python train.py --head_dim=64 --optimizer="soap_variant" --decay_fraction=0.567
Each number is 128 + 24 x the weight over the matrix's rms, rounded and kept within 0 to 255. Layers, rows and columns count from 0.

# layer 2 MLP down (transposed), 1536x384, rms 0.179, rows 404-430, columns 0-127
[[128 111 107 118 118 148 124 112 134  87 159 153  85  95 153 176 126 127 156 168 121 109  85 130 137 171 140 120 150 148 124 112 129 169  77 113 129 116 139 120 130 114  97 128 111 127 147 110 134 106 122 149 166 139 133 142 123 118 116  95 160 104 144 155 127 131 137  91 127 168 151 158  93  89 132 122 124 125 149 145 140 157 153  92 134 133 119 174 122 106  84  98 169 134 130 175 140 112  94 159 131 149 127 157 115 128 100  81 174 115 110 120  83 111 124 135 106 137 117 142 130 129 196 127 139 115  86  88]
 [128 148 114 119 140 152 137 109  98  87 145 153  85 113  96 142  95 135 125 104 116 101 113  95 111 120 140 127 145 124 134 142 139 156 118 125 155 150 126 141 111 117 134 141 110 127 138 131 123 150 122 115 180 107  87 147 145 109 124 114 133  93 148 132 142 150 125 139 122 141 128 136 128 128 126 157  89 122 128 139 133 130 132 151  95 127 155 110 139 132 138 154 145 130 151 127 112 138 119 154 154 130 122 113 138 117 120 110 122 121 127 123 112 141 139 126  97 147 131 106 120 119 105  98 160 119 117 138]
 [127 132 105 112 138 117 133 130 127 153 140  97 144 142  82 118 105 150 110 122  90 132 116 131 126 132 108 132 119 115 153 120 155  85 148 148 114 143  73 111 131 148 129 141  97 103 126 142 142 150 134 159 171  71 141 145 133 139 107 136 101 130 137 136 120 122  93 186  92 131 173 150  98 132 122 118 116 108 196 106 152 157 153  99 144 101 123 154 122 140 106 100 138 125 155 126  99 117 140 118 123 139 148 112 137 120 124 131  92 169 125 147 107 114 115 147 133 114 102 125 153 150 117 126 156 150 134 116]
 [104 131 139 129  89 124 132 111 138 101 144 108 184  93 100 171 108 141 106 179 150 140 188 111 115 123 178 118 111 116  79 149 146 113 143 128 166 118 174  95 139 149 146 137 151 110  89 134 142 132 113 112 103 161 127 167 162 133  91 142 117  97 148 145 130  87 152 126 153 128 146 154 152 140 142 120 108 131  72 116 148 100 112  98 119 154 118 128 116 165 141 111 122 130 157 110 130 125  84 140 157 137 148 154 151 182 103 133  90 161 105  98 180 116 108  99 140 132 132 132 126 147 130 107  70 144 128 146]
 [111 148 113 154 161 106  80 142 170 129  87 133 150 140  94 132 137 128 134 161 146 115 128 135  93 134 141 146 129 104 116 107 126 163 116 117 137 134 140 145 113 173 104 124 134  99 139 133 177 124 121 131 103 135 146 103 119 109 115 116  89 127 112 106 129 111 107 130 107 148 142 110 139 126 115 109 127 132 130 139 102 132 150 149 118 117 180 114 103 141 127 142 106  78 121 164 119 137  98 108 129 125 124 112 165 140 130 174 119 178 132 168 164 139 152 147 140 143 108  91  81 123 137 149 137 122 141 116]
 [162 109  71 112 112 135 121 139 134 160 148 141  97 113 117 146 148 150 108 152 115 135 151 168 148 131  70 132 145 127 132 110 146 145 109 101  85 139 135 100 102  61 114 147 129 137  90 143 140  87 121 145 155 159 148 136 116 119 140 117 133 139 114 105 121 118  81 122 152 139 145 142 169 134 146 131 175 126 109 109 145 155 119 130 120 133 200 120 115 106 132  99 128 154 113 129 150 112 138 153 137 133 108 128 172 140 101  99 122 157 118 149 143 133 137  77 139 176 123 101 124 138 119 106 115 117 102 135]
 [129 114 160 113 170 121 134 140 155 119 144 120 146  86 169 138 125 168 121 119 149 136 111 121 100 130  94 129  91 117  79  99 153 148 172 111 130 117 125 139  96 130 140 164 135 115 128 112 118 127 112 135 169 139 143 115 124 147 159 146 106 114 107 141 161 119 141 118 126  91 152 146 134 165 127 144 103 113 115 136 151 108 166 135  94 116 147  90 169 134 135 152 132 125 114 110 150 152 138 102 134 170 102 107 113 117 145 133 107 165 121 107 161 126 169 107 164 157 130 146  89 175 135 121 154 134 108 116]
 [126 161 161 135 145 125 110 168 120 104 151 140 115 156 116 129 127 148 137 126 123  97 107 151 109 103 128 142 142 133 140 106 124 149 107 139 108  97 136 152 113 121 158 158 127 147 132 126 116 158  93 131 162 146 130 127 135 123 187 127  93 127 151 120 118 146 148 127 151 132 123  99 118 118 131 149 110 115 115  92 137 120 165 120 133 122 130 131 129 131 136 120 113 122 100 120 110 140 166  93 117 111 110  95 142  70 162 121 119 138 151 144 116 157 128 136 109 149 151 111 102 110 124 105 141 143 168 156]
 [170 139 115 132 112 103 120 138  89 100 142 109 116  84 168 120 123 165 101 143 152 126 156 117  75 129 150  88 124 141 107 112 161 107 149 120 128 130 109 149 120 124 132 117 185 134 104 160 118 156 143 131 172 108 140 117 109 106 115 140 158 105 121 150  82 134 119 151 100 162 119 126  95 100 147 131 115 188  97 129 147 112 162 158  88 116 137 119 128 161 155 130 127  88 143  88 115 173 131 118 153 152 139 132 126 121 137 104 138  92 143 183 110 158 183 125 103 119 157 124 155 114 187  99 108 103 150 186]
 [132 117 118 139 174 117 123 127 125 147 128 133 153 112 184 130 131 130 158 162 118 147  92 103 205 110 126 122 155 111 146 118 128 127 123  78 120 154 117 100 122 135  76 150 146 129 108 135 112 158 160 129 103  94 150 170 138 131 161 124 114  72 119 121 188 116  94 182 141 121 119 125 126  91 146 103 125 111  96 141 129 110 128 129 115 134 131 131  95 141 116 116 110 115 109 150 125 128 170  86 127 145 115 124 133 129  90 126 116 119  82 135 122 113 189 144 144 111 124 116 103 132 114  98 156 137 142 140]
 [132 173 139  96 146 193 154 103 138  92 115 118 100 138 145 106  58 149 147 113 136 138 103 143 110 114 133 123 108 134 119 136 114  94 125 110 135 209 144  81 126 146 109 171 123 148 149  69 150 119 117 114 114 128 128 108 117  92 114 123 198 104 163 143 100 121 124 139 111 132  79 157 139 140 131 146 121 124 139 132 139 103 113 150 143 131 112 126 119 126 144 106 132 125 145 150  92 111 156 120  87 108 110 154 137 126 127 114  72 142 140 117  87 102 142  70 117 138 116 141 150 118 172  97 114  93 127 109]
 [140 108 108 116 175 122 153 109 130 143 119 101 194 131  88 160  89 211 108 117 118 126 151 121 109 103 107  95 140 125 171 126  65 118 125 168 159 185 223  85 142 114  96 124 125 116 125 118 162 143 133 128 122 119 122 154 129 150  92 102  91 144  65 146 149 145 116 109 180 180 152 179 153 147 108 167 140  53 117 100 144  84 132 127 132 115 116 152 131 121 116 186 137 146 125 125 147  99 140 136 128 138 128 139 118 118  94  94 117  88  96  76 123 153 120 149 149 137 164 133 100  89 120 120 131 133 150 137]
 [142 128 156 125 127 159 136 115 118 123 149 153 100 119 142 126 146 117 149 155 103 124 104 157 113 121 117 128 177 108  99  87 126 155 130 154 104 149 118 122 136 102 115 112 138 117  90 131 106 122 118 163 121 148 114 137  92 112 135 152 124 116 129 157 120 123 126 130  87 109 128  95 153 120 153 141  86 142  98 121 103 117 118 129 124 128 155 155 151 123 127 148 190 142 138 146 140 114  95 107 126 146 121 142 132 112 154 139 113  96 149 176 133 134 148 121 152 153 136 155 114 141 128 135 136  91  96 130]
 [118 127 149 136 131 120 126 150 116 193 175 104 121 109 124 131 103 135 130 140 133 177 125  99 128 138 132 132 134 157 109 125 126  95 163 128 133 121 157 104 112 107 131 125 118 142 118 149  99 130 120 155 138 106 129  99 133 142 147 142 123 126 152 101 119 132 128 160 116 116 140 104 123 127 136  98 140 163 128  97 149 128 129 104 141 121 135 100 156 108 132 153 116 122 121 127 140  89 122 124 135 154 174  98 126 140 118 132 143 154  94 144 101 103 166 114 138 122 124 122 111 123 101 114 106 101 104 148]
 [126 112 122 114 140 121 111  92 127 121 149  80 141 121 122 116 127 112 110 125  97 148 120 102 169 120 136 122 118 117 121 121 150 136 151  88 115 132 114 148 111 121 110 108 135 147 116 126 134 144  90 149 140 166 125 137 157 170 112 134 129 117 123 148  76 130 144 134 118 109 140  80 146 155 145 137 130 127 133 145 140 151 124 130 120 129 116 110 117 178  93 114 147  82 184 132 103 104 126 136 126 140 117 124 106 122 103  96  81 177 129 117 111 138 135 141  94 171 123 145 143 127 146 147 105 138 160 143]
 [147  97  86 112 129 129 118 151 109 123  67 146 160 153 132 165 117 150 145  93 124 133 136 150 110 142 203 124 156 167 132  95 142 118  98 144 142 132 170 174 132 103 145 111 111 109 138 122 171 117 124  61 117 138 150  94  88 123  83 142 139  88 151 132  71 110 122 148 103 119 143 179 100 153 151 126 157 159 114 130 159 117 127  82 112 141 113 155 123 133 116 120 104 156 102 105 167 138 158 140 170  81 154 153 148 134 137 119  94 181 145 104 131 183  90 138 114 111 137 128 145 105 126 149 119 101  78 139]
 [127 162 148  94 162 147  93 128 112 124 101 139 118  84 169 130 135  70 154 147 148 151 178 122 109 149 111  73  79 126 135 121  98 104 157 122 146 124  85 100 135 143 129 127 159 110 140 118 138 157 160 135 166 119 132  58  96 118 131 140 151 119 134  77 155 160  92 115 143 103 109 160 152 133 143 145 117 148 154 133 100 118 170  99 138  97 103 112 113 138 151 175 127 160 118 148 104 124 120 115 109 103 113 115 124 108 111  93 147 135 135 157 144 132 150 134 138  95 123 117 123  95  95 100 153  76 144 103]
 [154  98 142 110 153 103 117 172 122 112 138 147 111 141 106 132 117 126 124 109 145 148 119 107 118 100 142 136 145 118 123 121  77 122 123 116 167 156 117  97 152 134 124 144 134  91 135 101 127 146 142 136 182  84 108 134 120  94 129 100 134  80 206 135  84 105 119 123 114 162 165 110 127 144 125 124 109 118 127 162 158 108 180 177 116 107 145 156 143 144 111 143 158 143  87 134  97 133 117 128 113  95 112 156 120 154 123 134 170 109 146 175 110 147 132 126  93 100 133 116 114 112 139 135 127 109 139 141]
 [135 148 161  88 121 114 148  95 143 142 120 113 116 124 116 174 101 144 121 135 135  97 129 131 135 145 168 128 132 183 138 118 157 149 129 146 107 141  99  96 119  94 141 139 140 131 139 105 142 120 153 126 133 148 111 108 161 131 112 135  98 151 129 128 107 130 108 122 123 130 113 113 134 184 137 162 133 110 113 131 111 116 171  90 103 141 106  72 144 106  78 113 171  82 135  76  78 151 130 131 153 120 114 113 144 116 108 137 114  90 141 126 126  88 114 118 152 121 120 149 121  96  83 117 108 124 134 129]
 [111  84 125 110 103 159 116  72 107 132 105 138 147 155 146 136 149 123 162 133 156  74 135 120 118 119 103 127  89 167 111 131 164 150 100 130 133  77 170 112 134 114 126  85 124 130  99 183 124 113 181 121 132 179 126 119  90 109 128  79 133 130 151 178  90 139 130  88 153 145 119 109 136 140 124 126 132 118 104 152 122  99  94  81  95 128  66 120 102  77 142  96 164 165 143 151 131 136 165 100 143 134 133 192 123 131 112 153 183 165 131  96 110 138 115 148 103 151 174 129 147  84 176  77 122 179 131 137]
 [119  97 145  78 160 135  90 142 134 117 122 122 152  89 167 122 153 111 150 130 111 141 144 156  79 124 112  87 111 146  74 127 121 134 159 110 133 122 156 114 149 131 111  79 139  98 148 145 170 128 120 116 171 127  94 138 122 119  84 153 172 145 144 194  97 139 155 142 106 112 132 148 100 121 144 151 131 135 151 101 123 130 116 116 185 100 143 123 153 123 150 172 158 124 132 140 100 130 114  88 124 132 123 143  99 121 125  91 107  87 133 126 103 110 146  82 123 119 102 142 117 116 169 148 130 122 168 147]
 [125 160  81 135 151  98 104  79 109 120 125 137 117 107 119  65 128 110 125 137 188  85 119 198 123 142 143 125  85 134 148  88 114 123 135 105  98 162 168 131  97 122 154 173 111 135 136 184 145 128 129 128 130 132 161 127 109 119 148 132 121 116  85 133 131 163 113 186  83 139 130 148 173 138 116 140 112 172  61  98 142 168 191  92 144 117 138  73  98 166 125 175 104 125  78 158  91  92  93 124 155 195 116 123 109 107 122 129 149 122 159 134 119 108 149 176 143  77 135 115 181  81 103 174 109 152 108  98]
 [119 148 123 155 150 118 144 152  97 125 128 153 161  95 173 148 131 118 119  97 101 108 144 124 126 138 160  84 133  89 138  99 166  72 106 130  58 138  81 144 146  85 127 104 126 123  97 131 200 128 113 105 129 142 122 143 129 116 119 137 142  95 161 158 143 113 143 136 195 144 150 121  84 162 107 166 173 165 172 161 100  80 133 132 105 156 149  85 164 144 142 126 125 160 126  91 130 123 119 145 125 149 123 140 113 125 101 154 166 114 137 115 121  98 137 109 160 141 156 149 144 116 145 132 116 140  90 176]
 [133 131  93 111 161 152 136  66 110 138 108 169 123 119 115 123 106 126  86 123 120 131 155 140 146 113 143 142 134 168 134 138  90 143 102 138 131 130 120  88 125 136 169 107 172 122 110  89 156 150 155  69 140  88 147  91 131 151 154 127 104  91 149 121 133 116 121 117 155 140 160 160 171 147 127 106 162 106 112 141 146 132 140 112 129 124 134  78 145 119 119  85 117 141 102 116 155 186  96 155 114 179 143 115 117 101 141 156 144 118 122 115 101  82 161 158  65 118 138  97  93 110 141 175 110 136  91 132]
 [125 100 122 150  89 135  95 111 134 108 112 131 122 109 137 143  85 102 166 155 126 152 135 118 157  97 142  94 123 165 111 113 117 117 127  99 176 119 147 134 130 150 114  94 119 103 128 115 123 166 134 110 105 127 140 131 126 124 140 135 151 114 136 103  97 137  79 115  63 152 150 103 129 114 128 163  91 121 101 105 144 152 170 129 126  96 114 135 167  75 131 134  95 114 128 135 178 114 162 146 125 106 149 134 164 168 134 102 126 108 115 151 109  88 135 128 134 132 186 119 123 171 112 156  89 145 150 112]
 [117 127 129 126 109  94 134 134 135 140 120 109 133  85 131 128 126 129 129 133 142 144 112 115 137 136 128 116 106 126 139 133 124 116 126 127 120 127 123 124 106 151 137 124 140 121 133 154 119 136 125 115 144 106 112 161 143 137 154 126 136 121 137 140 178 117 124 133  92 124 114 104 124 135 122 136 117 137 116 103 127 139 107 140 127 125 139 131 140 146 113 143 127 102 143 147 128 101 134 115 100 138 151 156 122 151 119 132 138 149 132 149 130 143 106 137 113 142 139  86 138 119 165 159 131 109 140 116]
 [131 111 132 125 126 145 113  94  96 175 102 132  91 140 150 114 136 112 110  98 119 166 126 151 120 108 102 149 122 121 106 135 126 183  99 144 139 101 161 108 123 124 119  46 105 130  74 131 102 118 112 116  95 166 131 113 107  93 131 180 146 140  81 132 155 145 121 131 118 144 111 117 106 157 105 129 130 174 123 132 174 122 136 167 130 126 100  97 113 117 144  97 132 134 149  66 141 145 140  88 159 130  75 162 127 182  87  96 157 122 112 174 128 119 133 143 143  94 157 133 115 105 130 100  74 144 158 132]]
# layer 2 MLP up, 1536x384, rms 0.203, rows 405-431, columns 0-127
[[ 93 125 172  84 142  89 128 129 106 140 141 128 104  75 137 112 138 119 120 110 117  73 177  87 163 143 118 117  90 144 135 121 145 107 142 151 135 136 111 122 122 124 149 114 147 123 154 107 148 119 139 143 140 123 141 145 116 116 137 132 122  92 128 112 114 127 126 147 163 144 134 142 162 136 111 123 129  89 133 131 125 112 156 114 145 112 106 109  80 100 132 101 113 184 129 110  87 138 123 122 115 155  92 105 163 109 132 134 130 163 115 143  86 132 124 114 103 115 135 105 127 134 137 131 124 127 144 106]
 [170 122 125 136 127 128 179  89 142 118 157 192 176 129 117 164 155 107 105 186 130 144 126 140 156 120 161 159 151 125 146  63 161 119 139 153 120 139 143 124 140 106 132 144 143 140 168 152 106 157 114 123 115 179 160  65 139  91 143 149  90 148 111 135 135 112 108 146 123 122 103 122 126 132 159 138 160 158 105 134 114 131 117 144  94 118 156  91  92 133 122 169 156 118 116 146 151 107  68 210 138 121 148 109 115 110 140 113 150 113 155 127 106 129 148 111 158 115 131 109 113 128 118 125 108 138 120 106]
 [122 144 114 111 129 132 135 158 127 113 135  78 127 128 127  99 128 161 121 174 150  84 155 130 162  66  90 125 125 112  86  92 116 132 154 130 121  89 135  95 132 113 161 114 146 141 130 102 131 109 126 141 109 144 115 194 122 138 141 101 127 105  81 144 163  72 125 122 133 132 139 140 108  92  87  98 140 127 125 128 112 133 121 101 117  69 132  92 115 123 140 114  92 127 130 127 169 111  74  96 108  87 112 150 108 154 146 116 102 148 156 108 174  84 153 101 131 125 124 161 128 114 111 113 128 132 127 163]
 [139 118 141 139 100 186 163 110 111  71 167 125  70 119  89 147 118 145 111 116  93 149  82 133 148 131  89  98 101 100 122 132 144 123 160 148 139 106 133 180 166 119  80 155 161 143 119 122  62 112 116 102 122 119  83 111 129 145 117 120 122 133 126 154  98 138 163 116  87 105 103 154 134 144 170 147 136 149 122 105 156 166 180 149 102 150 105 137 106 102 127 135 158 144 104  95 119 118 146 136 146  69 135  86 131 145 100 104 112 124 125  97 113 121 134 131  80 105  92 145 135 160 130  99 103 128  99 108]
 [127 104 120 162 147 117 161 122 129 112 156 142 144 152 128 139 134 107 130 118 102 151  80 128 141 115 130 135 121 128 133 129 137 116 114 128 160 150 121 131 128 124 140 135  74 145 136 122 132 180 106  68 121 119  99  92 120 130 116  85 107 124 137 123 114 148 104 154 118 141 135 108 167 114 135 151 155 108 145 154 133 114 117 115 145  86 153 123 154 121 167 131 130 132 112 127 127 109 125 132 148 123 194 102 142 129 135 157 134 152 155 112 154 103 129 131 142  87 118 133 154 153 115 118 163 140 118  97]
 [123  85 137 138 120 114 170 119 139 158 123 149  84 127 104 126 101 139 115 113 133 124 100 145 105 132 123 111 100  95 164  99  95 147 109 114 100 103  95 173 157 150 134  71 117  61 162 135  53 143 146  76 161 106 123 101 103 105 129 123 158 105  76 145 145  99 183 154 162 151 104 104 139 109  64 121 150 116 108 131 102  86 132  93 110 150 144 127 127 106 148 142 127 144 124 131  89 127 163 153 158 148 133 158 122 136 160  81  84 139 143 102 157 104 112 165 146 153 109 119 113 149 136 131 133 132 113 142]
 [136 159 176 139 170 153 168 129 166 102 113 158 153 133 141 127 127 108 131 128 115 107 106 138 134 115 165 115  91 108 138 129  83 124 109 117 111  87 107 154 165 152 112  90 135 116 111 120  95 146 148 147 135 120 140 141 134 144 112 148 152 122 146 143  84 161  93 107 109 143 141 141 134  93 138 161 143  99 143 130 117 136 103 103 125 114 139 176 152 122 159  90 126 125 153 104  92 142 132 130 112 104  67 109 138 127 115  96 103 136 196 147 186 156  95  93 153  96  89 123 146 118 127  93 147 176 147 168]
 [104 104 154 163 141 108 117 118 125  79 110 110 204 175 159 127 123  96  98 166 144 155 171 133 123 112 150 128  85 132 106 124 135 168 139  77 129 109 126 143 162 134 111 139 146 138 142 134 190  99  97 145 129 113 113 154 130 126 103 130 116 103 111 114 145 125 136 118 125 113  94 118 111 118 130 154 115 112 114 132 105 146 152 161 120 111 128 121 153 138 119  96 131 123 118 129 137 136 162 130 116 184 143 119 136 135 135 111 127 124 111 164 155 111 120 129 165 119 139 122 144 150  71 161 107 122 126 125]
 [135 135 128 112 105 136 122 160 131 139 114 162 158  84 163 105 148 134 134 126 109 102 130  82 157 176  92 143 127 157 134 126  81 175 128 126 149 114 157 124 137 179 130 106 152 108 128 140  86 143 147 116 121  84 149 137 116 152 153 159 121 145 124 112 158 109 126 148 112 114 109 119 131 146 148 103 104 138 146 125 148 116 115  94 147 137 141  97 119 123  98 103 151 129  95 129 145 151 131 141 132 122 113 127 106  93 127 136 109 142 117 152  76 144 127 113 158 123 137  98 101 157 140 126 121 140 159 138]
 [101 166 131 146 116  75 135 167 105 129 118 131 108 168 166 145 161 151 142 165 109 121 122 122 147 106 114 153 117 141 154 140 109  58 130 111 130  68 129 128 139 124 102 112 181 142 146 121 148  89 120  88 109  95 164 147 101 107 127 103 116  78  90 100 146 132 121 117 133 109 125 167 157 165 105 124 176 133 153 174  99  96 123  68 140 116  98  85 146 137 103  97 122 141 142 113 106 108 112 123  84 120 136 125 103 123 115 116 126 151 125 114 131 111  81 126 126  75 136 153 133 117 106 139 139  88 114  92]
 [109 146 132 112 135  99 156 112 135 164 108 160 102 148 148 154 138 109 128 137 145 170 148 127 164 104  58 148 131  90 146 129 140 121 142  89 149 136 156 113  88 134 146 135 130  44 114 144 145  96 114 116 131 135 121 106 140 136 137 129 130  49 125 128 106 113 105 120 131 173  91 150 111 125  84 100 157 120 129 121 122  84 108 137 134 124 187 132 172  83 145 111 173 135 104 124 179 124 131 138  95 127 146 102 155 125  99 156 109 144 183 126 108 162 110  81 116 120 109 163 147  99 150 159 176  75 113 126]
 [ 97 136 103 165 137 137 157 129 126 133 103 123 110 129 126 137  88 140 125 139 116 110 158 142 129 137 144 104 109 137 182 158 143 121 109 122 115  86 144 141 170 173 147 181 122 149 141  90 154 117 109 121 104 119 150 116 185 139 142 119 114 148 155 121 152 153 126 115 163 105 122  92 159 123 136  99 105 155 128 171 136 146 120 141 119 126 113 135 116  97 124  99  76 144  97 136 146 130 119  72 103 146  95 123 124 116 133 152  83 147 104 113 136 112 122 117  99 150 160 153  96 116 121 103 137 159 101  90]
 [122 123 111 100 136 137 149 106 137 122  94 115 119 124 146 133 151  90 115 145  96 109 101 123 125 145 122 121 153 114 162 127 137 117 106 112 121 114 106 133 142 111 141 115 125 113 143 153 125 121 118 116 149 107 138 136 144 141 112 142 119 132 139  95 129 111 127 129 108 128 109 161 136 127 104 135 122 128 138 146 115  88 125 133 174 120 132 173 118 118 116 126 141 150 141  95  99 109 102 125 132 123  98 128 122 132 141 113 116 130 156 129 150 131 127  97 136  98 156 103 124 118 152 111 145 166 132 113]
 [125 123 133 154 124 150 152 148  86 158 153 122 146 154 150 181 120 127 119 153 113 121 128 160 104 125 133 136 129 138 131 134 116 176 147 150 144 128 149 149 153 164 129 130 109 113 139 111 113 105 136 168 133 162 182 137 145 128 130 160 143 122 149 149 120 135  98 114 136  96 154 124 118 178 133 117 155 154 148  70 126 121 111 143 130 151 126 151 190 115 103 130 155  88 113 157 155  90 146 130 154 118 154 146 123 133 103 158 121 130 163 123 124 161 132 140 102 124 113 128 116 129 113 144 135 126 139 141]
 [129 145 127  87 144  98 103 167 127 169 132 106 167 160 117 106 100 116  84 115 148 100  90 170 112 154 101 157 166 140 106 151 111 151 121 100  55 104 119 133 156 169 130 132 126  94 115 110 141 169 116 105 123 118 137 125 128 169 131 147  97 116 136 129  88  72 123 153 122 106 134 160 130 136  98 115 126 102 151 131  97 124 102 134  96 128 109 108 154 113 114 147 142 145  36 120 111 139  99 119 148 139 160 144 128  90 141 129 113 135 142 140 128 174 148 124 136 127 116 104 197 109 140 140 156 109 115 145]
 [125 152 108  99 155  71 137 162  94 147  95 157 100 107 124  89 143 109 119 168 117  94 139 158 110  82 123 159  61  87 126 122 128  85 107 103 156 125 124 104 133 154 116 130 194 132 101 128 149 119 135 168 131 123 124 128 130  93 100 152 150  65 112  94 147 104 126 151 142 133  91 134 151 150  84 124 145  78 159  98 128 104 139  95 151 121 138 140 139 110 119 142 117 122 108 142  95 106 114 135 121 130 108 120 143 116 108 138 103  92 169 131  97 119 117 100 121 142 114 104 144 122 128 119 143 110 143  87]
 [136 129 120 126 156 147 108 136 100 137 123 120 172 137 111  82 103 129 120 124 103 100 128 149 159 181 149 166 134 147 111 134 186  76 108 124 111 120 123 147 159 152 146 108 164 138  93 187  84 123 110 136 154 139 154 108 117 132 147 118  86 112 122  94 160 130 126 110 148 128 153  94 126 122 153 134 136 148 122 143 136  94 113  73 173 121 151 129 137  98 138 101 162 109  95 164  83 116  94 101 115  83 144 127 124 119 103 143 112 174 165 135 132 120 123  94 107 163 143 136 120 102 116  99 163 114 150 106]
 [167 126 110 117 161 105 129 121 146 157 109 125 116 151 114 140  90 125 101 131 130 152 154 148 129 151 159 119 125 154 145 116 147 159 115 120 155  95 130  84  95  87 134 145 137 149 129  92 144 127 145 122 129 145 133  99 148 140 115 125 110  90 108 117 119 100 119 121 137 119  89 150 132 127 122 113 143 111  92 120 111  98 141  84 164 125 108  76 139 119  82 167 110 108 160  83 109 106 138 129 141 127 127 125 147 125  86 133 105 129 115 113 116 112 107 106 134 162 143 156 113 101  88 126 138 101 108 129]
 [118 109 123 141 101  77 111  99 128 139 121 106 111 138 121  88 135 126 142 144  99 153 142  74 174 111  99 139 145 137 137 142  99 156 144 123 177 152 145 157 148 134 145  70 178  74 121 144 117  89 161 126 138 138 128 123 118 148 162 105 118  92 159 121 141 110 110  88 184 132  86 134 161  71 129 152 106 106 112 111 141 137 111 169 157  97 165 119  98 121 118 141 128 144 177 111 148 102 134 128  88 120 133 152 167 159 145 107 162 152 164 131 145 115  86 127 129 167 111 103 143 182 130 138 109 176  93 126]
 [103 125  87 137 116 133 142 123  98 102 126 147 103 148 135 134 129 118 112 125 137 103 115 108 102 154 116 123 156 138 118 156 144 107 150 140 163 135 110 118 161 138 136 113 180 121 138 105 125 134 149 154  78 145 151 148 162 162 122 119 100 170  93 115 118 111 117  94 133 101 132 125  74 128 153 145  88  86 121 168  75 121 114 131 129 115 107 129 109 136 108 120 127  78 124 147  53 108 154 139  97 160 127 133 165 113 113 114 153 142 125 145 138 142 106  94  97 138 134 132 114 112 104 103 118 129 153 129]
 [159 158 164 134  78 130  86 121 145  85 132 143 141  93 117 111 129 134  92 171 143  66 137 154  85 114  81  66 147 155 142  78 115 128 127  97 129 135 139 137 131 134 146 144 131  96 162 155 154 101  97 131 149 125 147 118 115 107 138  96 123  87 124 147 176 150 161 123 151 101 102 144 104 105 148 111 133 204  96 122 170 187 167 108 120 107 181 130 106 132 141 108 117 106 126 122 130 122  84 144 161 152 114 151  85 105 124 126 109 143 131 129 155 104  77 176 156 123 141 136 154 135  74  91 127 118 161 123]
 [110 137 142 134 139 154 165 120 100 150 118 142 142 102 130 125 165 169 136 130  89 152 173 127 130 120 117 123 115 133 102 100 146  75 124 113 100 155 106 132 108 115 126 103 185 156 114 120 133  87 134 140 138 151 132 110 127 112 149 129  89  94 116 160 135 121 146 136 116  89  89 112  86 128 117 135 157 122  94 134  85 149 120 131 186 147 144 111 104 120 157 113  84 128 135 155 125  84 114 104  77  70 130 143  92 157 111 134 127 136 178 140 165 100 112 115 130 161 143 138 173 103 137 156 148 134  95 146]
 [ 97 113 100 109  96  93  97 108 161 120 118 125 137 136 112 152  95 108 131 132 103 138 153  86 111 106 155  83 148 130 144 109 116 132 134 140 167 162 129 154 112 132 119 111 122 184  99 113 154 150 133 139  90 148 126  74 123 184 108 130 121 155 160 148 119 158 131 182 167  97 115 140 116 135 118 100 154 162 145 165  91 129 139 116 139 146 137  98 128 137 123 148 104 130 132  90 175 125 115 115 116 114 162 110  68 130 138 103 132 137 160 116 130 105  96 149  94 119 130 120  97 151 149 166 145 163 107  94]
 [152 141 154 161 106  92 142 125 132 141 144 150 145 150 156 121  90 121 125 137 117 175 125 140 141  89 125  96 112 157 131 175  93 130  58  74  99 126 143 117 174 118 151 124 133 130 148 156 126 133 141  93 127 137 135 149 120 131 148 144 120 133 155 147 132 118 147 132 144 158 161 115 162 126 202 128 159 147 102  78 163 106 131 163 104 116  88 114 142 110 140  90  77 131 114 180  93 107 133 106  90 136 146 122 142 177 172 146 106 130 114 125 126 156  57  80 120 128 154 125 103 142 147 115 103 143 159 135]
 [119 123 108 136 144 185 122 135 134 124 149 165 129 211 139 117 125 109 138 119  98 127 136 137 122 119 120 141 169 140  81 142 145 125 163 122 130 128 124 143 168  92 105 106 102 132 115  57 117 111 126 156  90 132 143  67 104 110 121 156 123 169 125 103  43 173 106 122 193 157 124 159 154 121 142 135 164 123 139 167 123 116 157 118 109 156 129  89 112 103 145  99 133 171  93  95 130 181 143 154 158 123  94  84 152  68 111 111  90 111 121 114 108 111 160 103 141  86 100 187 117 147  82  60 143 170 111 129]
 [118  99 101  90 119 157  93 114 114 166 105 153  82 120 113 135 126 127 145 120 115 173 161  88 141 168 111 112  74 119 132  93 141 107  92 123 150 126 127  94 133 169 167 113 126 172 148 144 105 127 115 116 120 185 133 133 112 105 182 168 122 141 160  86 139 163  78 106 107  87 154  97 167 145 137  77 154  97 184 168 155 117  67 116 135 154  97 121  98 111 147 117 160 158 146 139 119  99 119 149 146 136 161  96 119  91 116 121 160 130 153 164 145 108 127 155  85 113 112 151 109 141 102 117 152 166 146 117]
 [141 130 132  86 123 133 140 130  92 142 167 105 125 135 103 144 173 152 172  90 110  86 132 138 120 133 140 121 142  87 114 133 123 130  91 153 109 132 140 146 111 118  89  75 120 127 102 156 132 120 111 131 101 139 109 161 100 117 151 145 147 147  94  91 142 109 142 104 115 102 175 121 164 135 159 128 118 121  89 128 148 138 121  97 169 155  95 122 141  76 119 160 108 146 154 117 148  95 155 120 115 144 153 120 109 150 124 110 104 168 117 145 168 100 100 112 128 123 160 140 151 181 141 134 110 131 130 104]]